Part of a small language model's weights.
Size: 4 heads of 32, MLP 256 GELU, 0.952M parameters.
Training: a variant of SOAP for these matrices, 96M tokens.
Each number is 128 + 32 x the weight over its row's rms, rounded and kept within 0 to 255. Layers, rows and columns count from 0. Numbers have three digits each. The size before them is the row's rms in percent of the matrix's.

# layer 2 attention query, 128x64, rms 0.187, rows 0-63, columns 0-63
070:081122127142160106102074087100153113152119134086195102171108133158094100139090148112151155107144115158130106166168164162169074166145186122154068161120109163141172152104080109108067171089128113
128:149146063093096137172113142139127164118187150120137137153146097127137140142113120097108157143169149143127140070153135157112138031090137141109077158112103062048095127140188179174144114122143100
093:076103101088151147117050118091082170069130148100074133114066131156127156136095142163107054121101163158056127147117133165136120150137092161072164148092131133114117137104097137139137135141067110
109:097106167093135124110126144215140128109134195084132039102132165136121154151128094109101135128157170134163165150145132143169074114158134093151124116122139068196107173100102143157109106105156184
085:183079078138144152072107102136099151126173124171141134141127127175112136088164107043136165065163083089113137139179165122149102075135122094138138175116162137122109129141119141176155080071133107
080:124120118158119123118163088103164131046153122155077135171107110143135183110154162180134077145124083105124118094117048094129136150154144174151128155146115156159146097136097151170071138059162075
086:164146127194090071104164118127150155167170121075126136096126088108152092154145081054117207095103083104136113117141150127159101116123084104190161128100140138191141143178124127139141101125122085
076:116130115197140104152105145077159139119158090090099197167122081123155104095171092097050155100129136127144079149039141144120101129172110129162151136082088132092118164084134145143145155099124118
103:113129094152097128186091065136117158161088111173150168120168093130147101178160086106124233148092114136113132186160131092106162193126134114123134122115138150104130085138157081155155140158087141
088:169144135108067168126107123108142135108148137161131116176132092112166150100179097063121149117169142067122107079156125101121149141148102059115096169185092131091103098171097146096112140072191097
094:127117119136116121149153126109102156183122126143061121097164147110100105206134124053175169137132161137127072206161155113113133121122144056061070110085158149123105108126132130147146169094144122
125:182173200174132143098089161096166086110096141079187108117128141089121106115121116142108074146140173117144126193144145129120121123134143159138151159070136170161115190172088126076120132094176152
132:077082165126134160101141104176094106097110173091148111151149124130129107083079066122148165094151107144109131184162121130143062121121165151154173092098097138155133080101051130082077168129142146
095:142122103127188085093108149165191101107195169117150105143115142142089138126131076098158092115192125125145133130176108112144099099169094189194116128144123096134143148147111149107104108032159125
088:084092128189114144112137153169098090143098154168110107098120078174160115124077098096143131171181118096110113157175145116112094157174164106178164108157060126156167095062084138154109132107104129
094:157140034140141177097169072192118125155074185171140140116140124176147103145120124143179191112164080118086100185202148142110128131143142131089143151136121145132126161127105129115114156100108140
087:150118121191115132170152089141110151152116085164085179124158102125155117146184127110102178130098124130114119134113183144104139094155147084111096154112101166112117096165177076233099163164173122
101:087141169100141101103147160179157103098118153130078111094121177124097155117147109179145071125123180166147134182118084116128064212146156108114162084118121122179120133132059103090109141112100154
077:135212118169126174154114108166125110119102078196159123109121186107100155123104114077146155179144134074131116118149073138057153168094126109126124103103144112138132123106186095181107084112119088
102:126105064193146144146134108160096115098129171148141115170133078168159177115129154091118161149153104083127076117135098104187136109175066150142124197137115110144152156064161130094140120088083095
096:136110117145103085097145114151121084141157146136115141079151163112100097150183118097128125050144134084106129158127117155182089147139093126108181144105122139168147171091082084061126113142069214
081:125134115130180169080114067070143128158163104165119133154108125176104087147115142150188124087112074105093144116107092119086125126105129073067051124104177119117135158127136142169116097107185085
113:178116099182064104111130131140124152152155132096110126132169084112124105160127124078155178145146123105082115180133148154091179054135068115110087145057116145065135155126173139132189131117137147
103:099167136051106162125107164132145091072092147123129122134151237109136138113135134152108092149179181149154131154158092143137123107126167189145143148111181110140099131113073140070078110126150151
112:106132131124113098088127128156133062110127150117150091144131133103091147057139084135092078109172127110205155131159100075153051123156191143148125105143092108155122150151093101093094123057146164
098:085111110114203147058119117121096147140112119150107117116096120154152120141109186132155112136101131118055122151133143117090175117185119097090120128121174189128159118126105086229148066157113121
089:085127121049111094163066114145121165113086151150102125139143145129062138141147104148105152157174079075146117095122068083093148107100097120161090135145186128090096103129164112058146143098099151
103:121118120097039143148156197155137122097123095126107159127091119081152175161070173105099120163065156115116127092094152165164126080073168084142117158147162091152097121114143125148138063138127129
093:118203159093114177179117089112113092073121141130147123167151141094177153062118130158132115151079127141157142133114076154086141132108119121156136077124140107084150099165160108075069182111186142
102:185106117115141111134099135049147174114172092130101203138121120145127139153142151156114099132118155135079111107105168169135160106122159146099106198088175112096066144143127149164210078143110119
091:171198133141075100079113163185130076143104185130108112144142154113142150075195131099071134094164118117190106145083142109149075136147089114129150139157145162148101169166124150106100117089109159
113:147115106115131072129116016092126163130117132115169110097178138131111133126164170113090162139027111169141136134135156099136176126091082142130113131110188147120142091142186132179140131136095122
165:123096139101155115124079069067148113140154152099110176147139162104077142127105103146082064127108153145103114138132091154162172135133111204126137160106129151071139091199129153095123212138105122
120:102095132088162055095057168089148100147099150113106155150122188152068151122131084139084149134106171095162161126144158057159124162186145125128114104145121161100139112155113116093131146090089170
104:137109154116092125115096170120175136118132134084124145134107190093067151105133097140093132105154228126182156134116177118173151105118094141166116166100117157063085106125115128049129146095155147
093:107166137158136170103163161165094081133128115197121091145081089099185091115180156097149124165173156138124108123124115108084101147129088104155159121198116146109115102052125196136135076115132132
096:092176146186086145127149126204121183078096094119150088122070061103157127152161160131178106150085135117140135120105189151106085119091154079128136117135082081162142121120132101142148121185135120
121:149156143148132139145156112145087195130088082118168050114153144105163130059188125146159150088074169163140141162135167141129111166083121108100140103090120079187153127118097107133083095105109167
115:145087116123092122122078182078146138140163153087112080116099158181105082119162135150149112119171130086176165165155074086128147187118088165075120140134121152087162154116081161136149180136085104
118:121143095155171127102143127153104164157092081118112039098078089156157118143136157158162112131092118145137143154112200139089058166137178092081150108153135096182131135079072108153124141137098110
071:154123080118077143140144148100106158146114121188127103172160155154197114116114163140144216096168066150112109124157091135069085141144153116098115079115166140133084128073129110120135162157128068
126:095070142063128111092083183105129077162182148134073157090115183152089124134113115136078138134146125108206137148152133102184144137173124158147107132155179159089140107156158150106142139069132133
087:087077108143144102121123125100105068144130105110084151164102108151104116181104121123187163148050095166105136075115176154091100148133175204091151107122128154147167098100145099195117105121123117
116:148171105155111063148090159131134126143127133141163108206109074080139129125107142098139099124150134153143136134150128069125106165101108099140120073241104094114162145108182152125120182091094122
102:125051112086161133104122081135181066132160131101055182138105137161072130120142119165098126151126149138105101150113089138132204086165146185110129103110161158119092120177121145121176147093104114
108:134142185179129127122119172072104131129131125073144154214140185152146163068121167137098074139156153123158135093162156122090162109127153146169192152127184139119095113123161167087116169152132114
181:116067087068112133100069148096098075169182164102094178161099172171104126127076099153090122106149181142150129148167113091174159115174129177123109128144173169110133148136127126108151167122091130
125:144117123090139088149048109119182078089181155117131177143105154103095161141137100134117104131154155137147098112156062149131089096112104199145141132170083159090143142187135169122129128053142155
141:100064109105146149116087142131121139140144143088081175138062131142095121183080102148137128123084162124109161131116128117187163101128118174129125184083142163060143123170099122201152183168153137
117:207121134140186135117144148089169177089150161098120158096154139120100145141133144189128123108177095140042078071168110145118118121112124171089207169108162140149117141114130140150100158150141104
109:153119061128151107098143143149129092177153145092085163088125203180088159114105113167111161155094181104129135123137147135128143186127175113112183164107178188093137124129130136166100138067118085
101:120160156148115137093108126183158182104104180113114123087136096144153150130129163162075128197067126144083126178111080109078126138186072104113160105126149116135076123176092150133129139133139054
109:055170162152127135130180163188087182141078097118114096105096114125169112149115148124165155142105095089163151124076106108126129125143142115190120082129098109093186087118116179094173127175162153
105:138058147150113125080084142107120053178179122150139184117179206111116158110115080091074164131141139125121081133177140132157126156153145135142111159183076162120129151102162143127137174120124155
094:157138154104107109140122106113084095169081172144130095125132153136145091140130138121051183134051140111154170122115109064124159105159181080172154157120191164152093117120105110175112085130180129
070:103151133171138140138075144138124161160142116113184110064087160181074126174113152138187163186145179163148175136107121175057074115137132112126105111120133095091135099093103121103166141122172095
091:129101094081126164131106125105074087192158118144076088095101155112122082104044101184077144198109146124162141087141089109171132175149149123145157139143152139117151100113137149158075159106149123
104:166079118089102162126059148086117083111130134107125157197112145069138146129110089111071095103114130109156157120157076105222151087155141196138143141131148137124156145164147170112122116103114167
097:158122104090144148119114106057173100185157135090085161148116116163147115121102093150147112097089128116083149123116109092152208171134123172097116100124117178086155128193073130139131186170095097
151:097195172156112170112143072122091167113080143094164098147111127101165113110138225115151132151077113131162133148109154149057099146117093115176179101113158084160136115123109127086115083120140145
117:129168151207105126106161116165131146104159144167165103139130097103185118145170171111163117109115176155137105083130211154074098099097140059121173139143150092165117140081142113144104085164142137
136:053126146168123175098165077148089143118079121098125110108091126127161126127115127081160127161041089086104140117086117135125181136120155123125138126085086108139208089160131116191104085134114118
099:064117088076142108105088171123118138183141124134101128172141146170080118113095100173103157145181125112116154117121143081170149171197134108135077109175138113130101085105180109078160154119073101
106:144120156172092094142161060186122149152132120116204059122140152136173178097152108124158116109101147203111137142089189194128088122105155098124145102104093104129112136120072129113126128085107119
# layer 2 attention key, 128x64, rms 0.168, rows 0-63, columns 0-63
075:142173171131149146053147113137110090116120084114111097071162110085087150168100093136104090156162130157179101166128206134177126174163152140099124157168154138142138161131160151096084183145135160
117:139123112117150107180145142106117207115126159113104140173119054154120130167158083098136080130163149118120115129114139146097147065056111166112120140123148120092079075130181143179137128170053108
086:121107131147137130117073185170087125090107154141089126092152138155113100098101096183079149095132138143091125162153119152103122115113139144054116052187113090123112179134116144087091152097047112
097:127136118093185100145130114158151110152162153092124042144140114152159180173153177201102072125116150133145119101133163122120152162074127085125091194136084110107159090140134106153067107166139108
087:158145123118104128108128112131127165131127110173127163195173128084160119179157112084112097158139147160179071096143104135109139027125100134119185114133183130176137117190136155132151142111057144
093:164138118144125061124107094082131111115101111169082116096144129140127133122187139096076063101137130167137120120144106023133100074150119101107117153193165172174139177130151126112151160101120164
093:149203081081087117151119078101115096201137068089134122132070078116146130147131143108076128154115083138170093087137125139114128129129127091177130108150156151149129107151156104177138087147095056
087:113162113163128086141117137086109122153117126111071182212121110156156099121107110139063130107190172167206103198096120123138102105138071158146119114126147115120089115100114176085136120114106088
096:126115152187093170090052108176147120137158090128143195165125081144115085130122088137103173147099100126121190190126089124084163146115099164120117109095103146142086166163144117161144155097177106
104:151113144096120049116092108131136184108154116155088088134140122147143114184212120071123134115134177134137090160173097067116090084138084108089163135157155129150111094121144153068154168104117152
093:105145170109162170091112131130116171105187109144105137107124163103106119185099129083139108116119150122121161183147109149122129124067150124120099053092075102147094110188084151128085134073206100
126:119167095129150127096148129122149139109122149144107059086113118099150150128136178145107088180033157144145067102143173109159203159153139130110155138150168104161132108064112068135149121175103146
095:098138096105143134062084094132158084092079108089133079135135156104117157141131167140111131156096159198163084089141127051120135124093142153109182162191131130143144098126132169194132153142128176
105:118136070091163058113167085097126116128128119159121128124113147134102139175150144127120046174146178164146046107116142122150149073130101091150188186178156125154096121126134081140127153135089107
080:115128141158141141136135122200149134116159088124146093071144146100140130132041158165062068110097128160126151135192141133134062114142174119113152152096096127132172065143120115166143160157172084
081:111116143160117137083129142165127156131107128143168124073203107091121052113117126099130091174089081114133116173172095167109113131116139136068122125094118171119125154213170159175109156096180129
075:135138139188132106113128080102072140161135105151072160142146081133147053158108126095122116140124159092114151181123117111086146114095114151133100106101177179172118114180117202180186110086154145
089:129090085139142108099108147140135046126113142157131089120085201163165172159152149181124116135136151147133137124182118074148110139084160087168142111151070135130138177112060099105109091100132188
081:133161077129130163164067105110165076117128149174147125135090063099125119069170079114156113136049148113138141088162130124158148104083075079128128094114134133151114094179142105163076119142144085
094:118136139170102080189121131147107207108150142143108150161159104101130117113121089127092114138176091190154113122133094137175096133190100161122131155105106155176180151152165127144087138084163046
081:119157118130127122086150167116097132160100108117185155125189194118134099147170115215137163092106070114119156133160139136131094136212127089144131101104084142141131132122094084159099088080183123
075:138153117099090167121134091143125145122156075138147150115134111112055159049142133055155092136070121131142138165110070120100146167164068093138090094153160151092097153160121130116055132142147093
104:112176085133123176164163105138129192112178132106146156106104110108111104193114111095152090159139114130125103178059119170075136132123110151123136106081091173046136066152116103149154101107152097
108:141124090127116117122097159047149076166119162105156127168112161119128166137208108123148102104043154161134121102095211135128138097100109154095121168176098090108108121088147101154125160115155156
110:134080060132172084094156093104156115115091123133118069178128111107119191151142163131137078115107130126155088075136138058163134128140152093144155146113126094196143137086099109152158101139076187
093:104120121108094124113108099169095082207130155135179154068110124140138138092071134129122094140084120116086141121111162092091137144179107119087121138165214103108178174142119086141110109061095110
081:111113214103128131130078151114139085180143204128137137171155157112086083128153067138127141132124099112150135121075077146126098124074099118125152118139072132097089149115108119048151164113129180
105:144143144114053150153152185155117173097119127097091147114118107111185157147156078144124119133076104134107204092109143182153098146089128103146092170080131135055152098121101116138119114137201099
085:120093070117136146113137104052161122107163135123103098188112080152153130085195101131154183139129192168127151181112131107157166143151145162104131109172128138095161132087089159084131160186132162
095:146130178140056144152151171119127175143110151168120238143179128108124092088156106124094129118141114126094114141096114151077148078098111173100132119150161106131073171111142142143168136081090168
100:148090137162165065096109155096118101131110166150138089154123161146198166153177126108125107129148169142200068117184119165116088117142101093134121143088158152165151111083085169079141078128096129
099:136121187144146149123076090086174108135115135151185182142188073082138081128139087112110140157161071120110141151066117152084143109102143146118091097056141117145116197139140108094113140097101145
123:220134123139132115139143203071111142130100157126113113115145135120121132123122149160156133023148135145115077127125108113135118080088110055099156158137148131121059179089081102142149135109099147
090:160129136158107131138149139136152137115088142128082091129140169148171177141122078144178076143200155147185120093150130118134138111140157121096149188179104112160160193083102160138142171077058115
094:108113151142136142118155114078140159101137119161109164136150073149189120131049084151138093146136122135019064119120095089104169143137146072104137178110085116160136124114127124135113155197133115
086:065085130104152156130137155167123133146143153122129122064141119228136138050167092140142129127116091084123180166119147090140170125153149081157080137078152157119153103131122117133083113117142061
102:108121116118204098135142127159148105110187100167112104100139173142131079151113094164109156231120093140119136157111118170150129168118134178161134141128160094194157105167154147124099107140206116
126:104179153185107145130153160168166147106127143113125159145115125161137111189171194144144159172154123095117134114132147177087158147181165152161140133121156119170153144128129193177187077178167091
121:087094209134163124164136116145161129134121165117114169120139177099125172118109156197145131110076158182116107149123141183113139107118131121145171126066157125109065093141116178078084169087088124
096:109136143127104135111113159192108030109184117152123106141120168088127113145180101095118150144141105053177132151139072127172114098153129154179133107127163126125142149104165135098129038125138172
092:102132127161159155129112150148136135097106145116201136084093091109116151165148197100191084136087167144099160153156105181119094127169062103153166115129135202093081078144118159142135117137108100
124:153134191138145171150123126134170169104137181145131135170150133105114176149120133158139092151134176163133142128118096113164211125100101135103139188125086172111180138195183125130101200167125165
112:130171163133166140107075167124145132154122143175099124105132145145141117154172106195126048199135193140207159124145098123155159130100099125123143132162161148138168150193119193117129152147109121
131:150117133106133146077183131096133151140092076113100084059161177122114072103146149140100147081138100120095113141126144157083109131101120106096126131090150126135069145022066126120146074157126127
098:094092116123152120113128168116086113168138149185170111135143125119117152121063117116111131137157225125119113110159122123148182156119117062161167130172106123131180109040094108176080161118092122
098:137155100142135150134157083057135140138107084127134109119154117111171086098169122108173146119135119140105152180173118129114108169121053068088118130099102108100147152092046165175111113156060091
143:167105122156128050136119124054134109145054115100135092086140150089079095108165127108141067070153121136132112097115107090118115118097124102124145125145045124088128142139157108114082148076070115
121:167148121104123130101161190116066151202093164167113128166142091142177083160112139133090121115121139133134190096119160055155169106154159104175127131174178116157133144108161112143098178143117087
132:162089177131159120115145180096140132146155103152114144101194184154124121094148067187097080144177135159164094139111170148146164156146193097138156150159143107171115153194169132107102122083130141
105:196168125131099109138128112148143147135109120174194108203154090089197109116190150081165115117131145158160124179145129148108153170094104093140161062163126103156122170101109172143150128105097138
116:130104143095101126120131096112142140151139135128122143171144105093121097102077109071111088087150096132114118160127095056144138097191138102140128086190062105169114189091083092146155138114059180
102:104084097080150134156143115171086068114135121171179102160115080098121092133128139106159149063215131114131153146111090172167121083106200089148119143128121171082115081102157110151130108127135108
133:057081116101164186143103136170165093111153132153113160083121160192120160149126129144113144228131092132155160097126133141140132156144145118149119169136141138119120107203190122144066143125146081
091:192140122131144101166167168072128193085071148129112119096132172126132137168113137138174066097202079144099108101126128143166092076089143147093203136091130136153105155102100130114105113138116123
092:135142125157119162105103156107143098124166119139138100158159110141068192120114097124175134122241126139139124194136153129112065138152106166116104119162046124151126128142124114076147187120080131
093:088088131070154169112140122108107127175066132107079172116066155114193147107111155188131127151098115081125134100115093168142138122201144136142149129068173102122133093191103137107110158149100149
114:143161160150147073121129166116183151136142177109101163177154148174103167171189121129166165117163142129122096154102131101151127120142150112091088092155090148171110181192167077141147141169077167
098:177145154156136067124132113103080102191120182131129110079113087130116103163155090137142103115141148140101088116076204123130140097092076082121112181122130166109124153121136070151126214126161125
103:104090200163083125108122154099093074134122155123115140076174093147107104094136097123077102126100167136116050165166138121103113128113104071127171136146160101086109094141119120092109145078048145
136:105146078113121136196131143165113101120109095159094111102131065091121144127173116089153142140070116114156184161099117158172101125118104135106082125095127137087147088126156128195165119198194080
113:118156104145122138107140099137095128110079062109140106132134119131123096100149107112137122145119071076084151171132133180121063175126182165119103079130082099164144152103080098090150068173202105
108:117094124134175095135090069153148113109131145168045131065158153177038136105152100146112143205154150141124095166116152159109098098133101130118089185108151132114127103153124101087154138091119112
099:173069176128107130127161114098158085118159155117109143091128157103142119129161094157167135125090183120133085119143070132122150100100106126094131144138067232181142116128081105167107123180117181
105:124176136103110169145140140124153163107076140142109113108151112127122075149154172104085179081148148087114116162176103124102105127180134145138139138100187163177105128076110092079167062209135150
# layer 2 attention value, 128x64, rms 0.231, rows 0-42, columns 0-63
083:168133062149163072163107179121101166142145095119094065124137110151120178186079172100151163153118158126131122123119124122083137133142114136141111140101119137160194110130133109179226163093094120
065:130112127110146127170164090122107092052150131169135109072132149162118113079139068106168150132110143091167149123067188117070193136154186086081130137110127114138106102132158122110115123190097094
070:122120090183091126082099102163118082141041154198113136090164131194110073131090112142127155159130072139095143126080118085112070123112130106132147133114135111154105118123106080106179118111116075
077:183173110107112051070123162093129151158125110093105130140138108088147099175131094164099151078106142140092055135094172152116164104165126116105165147102100092096108083131133141159148053150142095
089:169082141106175070095086105070131184105110091122085055124157122158100135139106124174165077133111165144134061091198126118099143159105097125135138160110132124106109108128079079121148089127148106
071:124129105131118116124086137073167091124093125124075096114108144150155131109120098159151072174206149132115085133180141146119127118118096103144175166225179146063111151122159148129195137149141139
064:151092095071149098143124081086088181093117117097116142148155138106163117170067110142170118086109100129093138157156097098122076090082180140167146094119169097147125070066137125174154135178113122
071:166164163085092109115127126134109151095120126098123140109147161112085064045098145161106135111135124153106157164065125161134135101068140093130176071113090117146097192160118215148116132129146115
070:133159094086136106106144099134129103119100119113027105146073138156120086141136149108160123156127153095139038096165137134147135084136082107134173148140124204089153121129093113172118078171086148
100:145117094072105041112113154109123112115113062069125100163197084076126104150146153141144117124079140121089090143158130126082105134123096096084098157101112068126174107080096166150147102140127133
065:099165137173193148171141142168119121139088158159080138109131073165095123088120140126162154136099084116081185161168104119136164125098116142117164148228099109119094117139123171166154132142185152
091:072093154114126181132145074124157112138104176192137109189110129163145161083140105148121167145105118121106182110174104155159118084183136156173147111116151074149166104120163116097091059099134165
074:151123116073137136154083169078144129079076164113122101107077118154120142101151147123071097133108131122101142095094156102148125109081128082134100132113098136190083127091120143070102152034182163
072:160160066151116115121134104127091128105169173090158087122125147092162202140158121225186180168091139164106084144139128087153137158138113106169118147144144116136069099136163157147160097144144136
096:172148050150096094072158137130132128062119076178134100097110097058136176163117093132133169153140089119140112140189170110123134123115093119077112139114127166113154090085090151110176166143105118
086:054116105105107136127111122151138128112134137135142152107107096160118184107070151107142178196189090141108108100133079119101146140136146089132113103102103076118150095100155159223190179148104120
071:105105130126086096124111108141099066093105146137119106075132189121126098132056119139071120154195078128120199158123154140113105161094127101141158107139134157151184070079106080139136147165089148
086:147136108193104133101113131146208172171110148183099140077144124128150138153065125120129133140076103115123152128168155183075074172161080148088120136126140127153135192174132145118105123076104086
067:166145118142153122176113106146141109160148176143068109185112097072145091134077139060139089150142068101130133184067132076129160148184129117098147166141178163139132182112165127134155131088125124
065:127069180174106110082063160173171139117113132128153139098101092163202143151139063119080125142119155111125146102135152175154120119167096135189131107161160119140153090084061111096146138094142147
077:141181127132134149114170092147077077151079123111094092139058122087121112117107134098085098111107068141082150180121107104153098122140071094130165183099187141103114174161121068141120083110111129
086:114116111179119149110121118172114118122153137154028098141184129119165150137143116092165181165138098091136085145178106166114151127161103184131091033111121133134177132167118145134123115191109132
069:138108147136065076094128119136144127082139129085196112174126150099113144103103095105165219106150136169132123149088149101182074094125084108134117066159099169099125138183165159149132139148123099
073:109071100143117159142121130127119130122140122065210137093090101111115078167124105105151130094091095110084101163203075147147116076158122119082155081140112083121127082176121186136145101104126092
083:167103088098140086133102060142152099123137104094152124107117080063139141197099156135153152120142161143166128176171114128120149138162091122094115131134063067068133063126138155153195104114136134
072:074099132131161128116135091160125104110190145099108152140161138108146131119162058153117113093112127151081133152119130197100073094103109117077195129067125100070102134082117074074140105159094132
083:156096097048144184159161132099115122115130125128126136118104154143180079118180127146124157146112167090170105056170167165069163100187114103115128142113115089078099108120177132134115114176175133
086:112154230117152157111098121161163135169136134167154164127171147180091107120163134150130093103118087129185133115187146089153087134111172098162154129066144144137123158194112102119099106148179104
076:193133118093158156130204127093129106096127165100102102098140150168119098113118173110104192110093117195069104135175117103048114133103119109148121156133158109188103100090117096136128101139102175
076:122163102142135131110081174130152095099163092166082110147072072091135129176146085080155128155102182089079103129161108124119122094176087119145133138114137199090117117111172204149153142152115159
068:121132116144173169169159157119153184142176130123048133109146088129158146126158167119125119142151117167099070138104080107165137159138062181145130063161098087120080074143109107125146108137191120
092:138139123135063166071057064150099082162101093090085121118093118124123143129176074195129103116143170124166165097136148131181101093088091132164138134162144111087089143153109147079129136128150145
135:172142144102161151157129117179139067119118197150083138091086173192165088142176118125151134124067139119067118098129151123061139119094144099122182102144096121160080128177093119103167128121144127
143:130116134077085135155131144146193126124129131139131091089109103128157161164137120125206104166158103110082137106115124111158157130093153211187137089137145152098147210087179137087171144123106086
139:126157113158129107140127201092084149066190125125145109130111183185124144078121156118087128135147086145116120071103106196091157140141139140100078151149140171195154139168121151138128152109095188
114:169171102103174150162156094143111080109125139145110141094123148090149076143132151064165085168100102126115083196117161110136132123095193137111109152139131112045112139094170120131048155147144139
147:080193178133146167135141111114067109081113112089116173120129066089082154095099143181137155098114109129204155104110077136151128154165086089126131166104130118095154140116069143133087117158137089
158:103087089180129158127119130151124125222164145086100143102220146104127115126143155140102045147109130134186090168099107154139088146139141128125087076139160118117148126134114071138084108147149162
189:153120132157132120176109115133141125113122154128093158143149092128140158131094088129103187117147176159132163148108123105082119131069084134157178108104085084124127049163073090166211117187135171
148:140118160137136132111121115186113160132138114102136160139138054113076142138121096099147137144139090122122111191153118174140142099081113081143061172109143164145181057104075091183066119160114160
128:166126099084146157108211152188154097094108145129118164125161150176137123087114111190143152160111175144131126113100099124113072115043128082111120085140120108110147148155101147135127141177187178
121:113130118047083147091107087165102128119133093119104134181137140186088117144156111092120086104183155126126161126157130073113120112138146050099189142102120106161201099112083158120080117112126153
123:177145158100134120133122137163143119146095104084134193139159115147130137131181158101194144103146083174106151130160105093151113117136134051135145133108176063125167084092081109102183177127190114
# layer 2 attention output (transposed), 128x64, rms 0.238, rows 0-42, columns 0-63
081:064124167095136150117111128146152079188120141134151133136124130115090144114090107178076174133114096161170156154151150109183077124151162129153135104178139093089077071129146133105064130211124115
062:115130064083109138074088150141145147121143037119112149138098131121138083120119149095097118121147163142129100148182094164213054142066134112122080130116158118152153149121124128120111076121178167
069:111114162086133140175128127120171203076171072079093145148131113110107152156162144114133084088111107100134133102121119185183178120142159159101103132094053111148118114148143158115090086181143175
072:047096170145152161162098144104165106121071118169159137156129158147110133100151215109124087111120116132202165077173142151104101110078171071108127121163109119155094111127118149156108131137098096
092:088142142181100184160178138096105066141127138141190190139125148064153112116113140102081160088106136141175125160133128173117097119115185043096164122115144129133108131075121146156082150144114120
070:185095067095112145174177142137134124113152134157177152107161174106144115098158143084115162046093126147131092163106101146145104129105173104093112140090124147209152155121144111139063157097091152
054:105164181158109105090162138155118061131136140122145178119149104110130145102155057132118144138137134160174107118144211148119122157198128058095129103161081130131069177166073118118141139127151100
071:121140108145099122106150141136098133155134080172106122124119066212121184146156139145147108104146116072121078088175155083141126109133078086128072130175179124135104147076154061089122101100105162
061:110090126144106200194100133139077131163168164115158131133159136088141189077063114159094141075081159141147111153147137125082147119133201115115134152102120111140120077147157117137082166124182110
084:098176131119134217153111122128155134168055144134131111118066159136163130095125170148107141087113088147148168135105140140129135153175146126154134100168132113132043150209115155065099157153122108
069:169146072088101143192156107141151165082136083150171152099136140105112162127127124115119087149158113109136120112109126193191125184099131149177106143089153159114146141125209121081063127168143162
083:144146154131159085136140121154133168035184111073123167124138149120133127173152151123111102154110090104122120121055117170122159154101115177114150146096113164124124123168079190163172170162189101
075:138111083123159081153203118188133121168134080177100102106175088110153134146118134112141181133159140144084087121103094122138117143162144185120132129176192130109123138127122123190146131178045150
064:099127138121163150179122153142193139122089109185138174141113150144161049095139131087127096114111123128157209142127124177155118133103161153131158142144103098163178170190134120094089204135145151
082:092102178047124187132096156146156090150097130090119133150114109151142047075141182139125135085074198155161152168114101130151135146123141132123112147127137067149085152159131120109113077141157161
067:150103132129145136128118109169119105170157143105106123133101174155107152119153135122110130116089201068182164142172135130182071100150110122130136180122210201072148125163102109074078129145148108
069:158126081055138162091110157162123165142185116111065123177122069129099146095114118141143141065077152092129073110158102081176154114170126129081072126108109089139089168135132129109144116115156156
086:092139167106100105157077126098126124025107104081161179130092159143107149156159163145128124119159116161116110120045076120152184107105125141133132127121096102125109108146135115057133096189142171
062:132097104008124125104110168107081134099140143098177126140156153142090182122137084205105128057135166130151142102151152125187109117148154178168145083120119150167111115134121141123119155131130157
060:112153122128206131118187096138099122105135124097100102093144090077075124138139138138168135135103076133096107133111092113145154158111143162064189145053133154114151116096105154184159067179093114
064:119099153085068105150108152104133152081152135139113146156154111118140097114091103190114098115122144087164111116132138108076180099091146171177077088131067109149095101110188176069151180110164129
120:088158128082124113154054076115143158058112118069168118119069142140089136123119127157122116117089083126114200111096078103133123126102104118123136132089069080129107106174094130081111092109173103
068:153138182179142140098099137095132146154116171118067130091106133214145091091195097176127118118108102081097137140133114093073176132093073129085120171098130100133146141136071102109145129107165160
070:178142167117171134109137089104114173082114147106085099122145210127162185066165128162117082120120115147152147132047148170122142157099127137123158205072135141124154126110117107141095118153165163
092:062119180153104182094089174085122136132066146139084150142098139168128112084132130172129116123065121115159139061094126122101126134100157063120117136095161136109099122152110118115046129157130068
053:173146135117134094091171125154167114140089154161125134118120082140150142159151133084163151172119061081153106123156148103131166144124145118173101110169119178172121138113069180209143098051147098
071:105143111197093103126102119147157152115101086154141119126098149118148130162072138094153141175077134210112146124088100127103064165066170117145115178161131144129165107155114122151105127151161042
085:112131146183077154153141058036076161086155140073129144158101153144157178141134115126141121114134145108142125118099084186090222101160094111111110154117108125111102118149117155131139100099168130
075:112175159206073105179121169204143124112098095199122175148123085084167134136109169155142116172145155143180122142146167137136130126111129146173138122156112099117132161158178175100159170132113137
089:080098097066155101163117094155188109135103169116191149110142173139113117090103133128098130123122064164123129146062097136142096149107155179112149106141092063160138093171121104086069103088120125
071:149134141161128116180128114186142116090089137132217142092128146112098172150155081138177134176142108121123211121117158188111125143136158151170192186085129157106177142146148114159107146124111103
086:087122130119153141169173146076181173089128125156163160121159121157097097124147132099159113120087079123099133092086083124090172177118146090081111162085087140175162129124151073148064099145149079
130:059153136101182187091143184092110122193114102167104138177157117135084094124099156148105086121179081114158110136171148128133098151132173153121105145164121147147136133057196131156109114159115102
162:101138195189108178172155087076096132114173159136138144160158144117138129082125135142103094122064152163163102112116115187120162068100155078096149158096122117120123091142137128182100112186168150
162:104135142133128136130143122164118134198049166085121098093123115148126143185121098115161153137142146094144176154161141069121104207198144115185136083123115146097136110113066112107160130101093076
118:102112158108172076078069159085124182128162163109054121181122090183096131158123141161140124082073095148122143106088136098152129101149087127094115118116154073129085111143123120170171117179131147
164:200097064137116078155154116210148093141145117156122099122128101122138138148121087087149164118148116130069088143126154141159042104114168151100107091130080129120093134118142087160159151108103190
151:171118156080126103173097179111193175104093131151187136113100130125103117202156153118114113075146148179136198121127072091131133107135101120142141168147157155103063162133139167134168143164152114
193:123082099118122153078119125128086123120214040131167096111122181130168135102136149099124089115211115110175109109192142164135110101146164127117099140153178115143113188101150158125132130096108106
156:136127141133104053116076122105133136080178136086128150105100146085132129182124115097117102112150200168124122143137141140120103120145054212140130075143134106094127149147102127032165144129109153
116:123123123121150154154100116085099160168134083130148083153123147152118201122143144123181107082181050170135155116122137125200143093164188161121134124127085116134110116138174139155130108119032142
135:158167134137123086132067123069124086137142084149132103128111159094139114118119128104119157195167086121116110144104071101138098174126094185182095082198137109120128136153194117120124075092086165
135:103128103132133061143090136081131160109208096174151148149105172079121129170057137102141165134139091181145098101105091157166088117096152180157141101176116090122150121115167135175153112117108166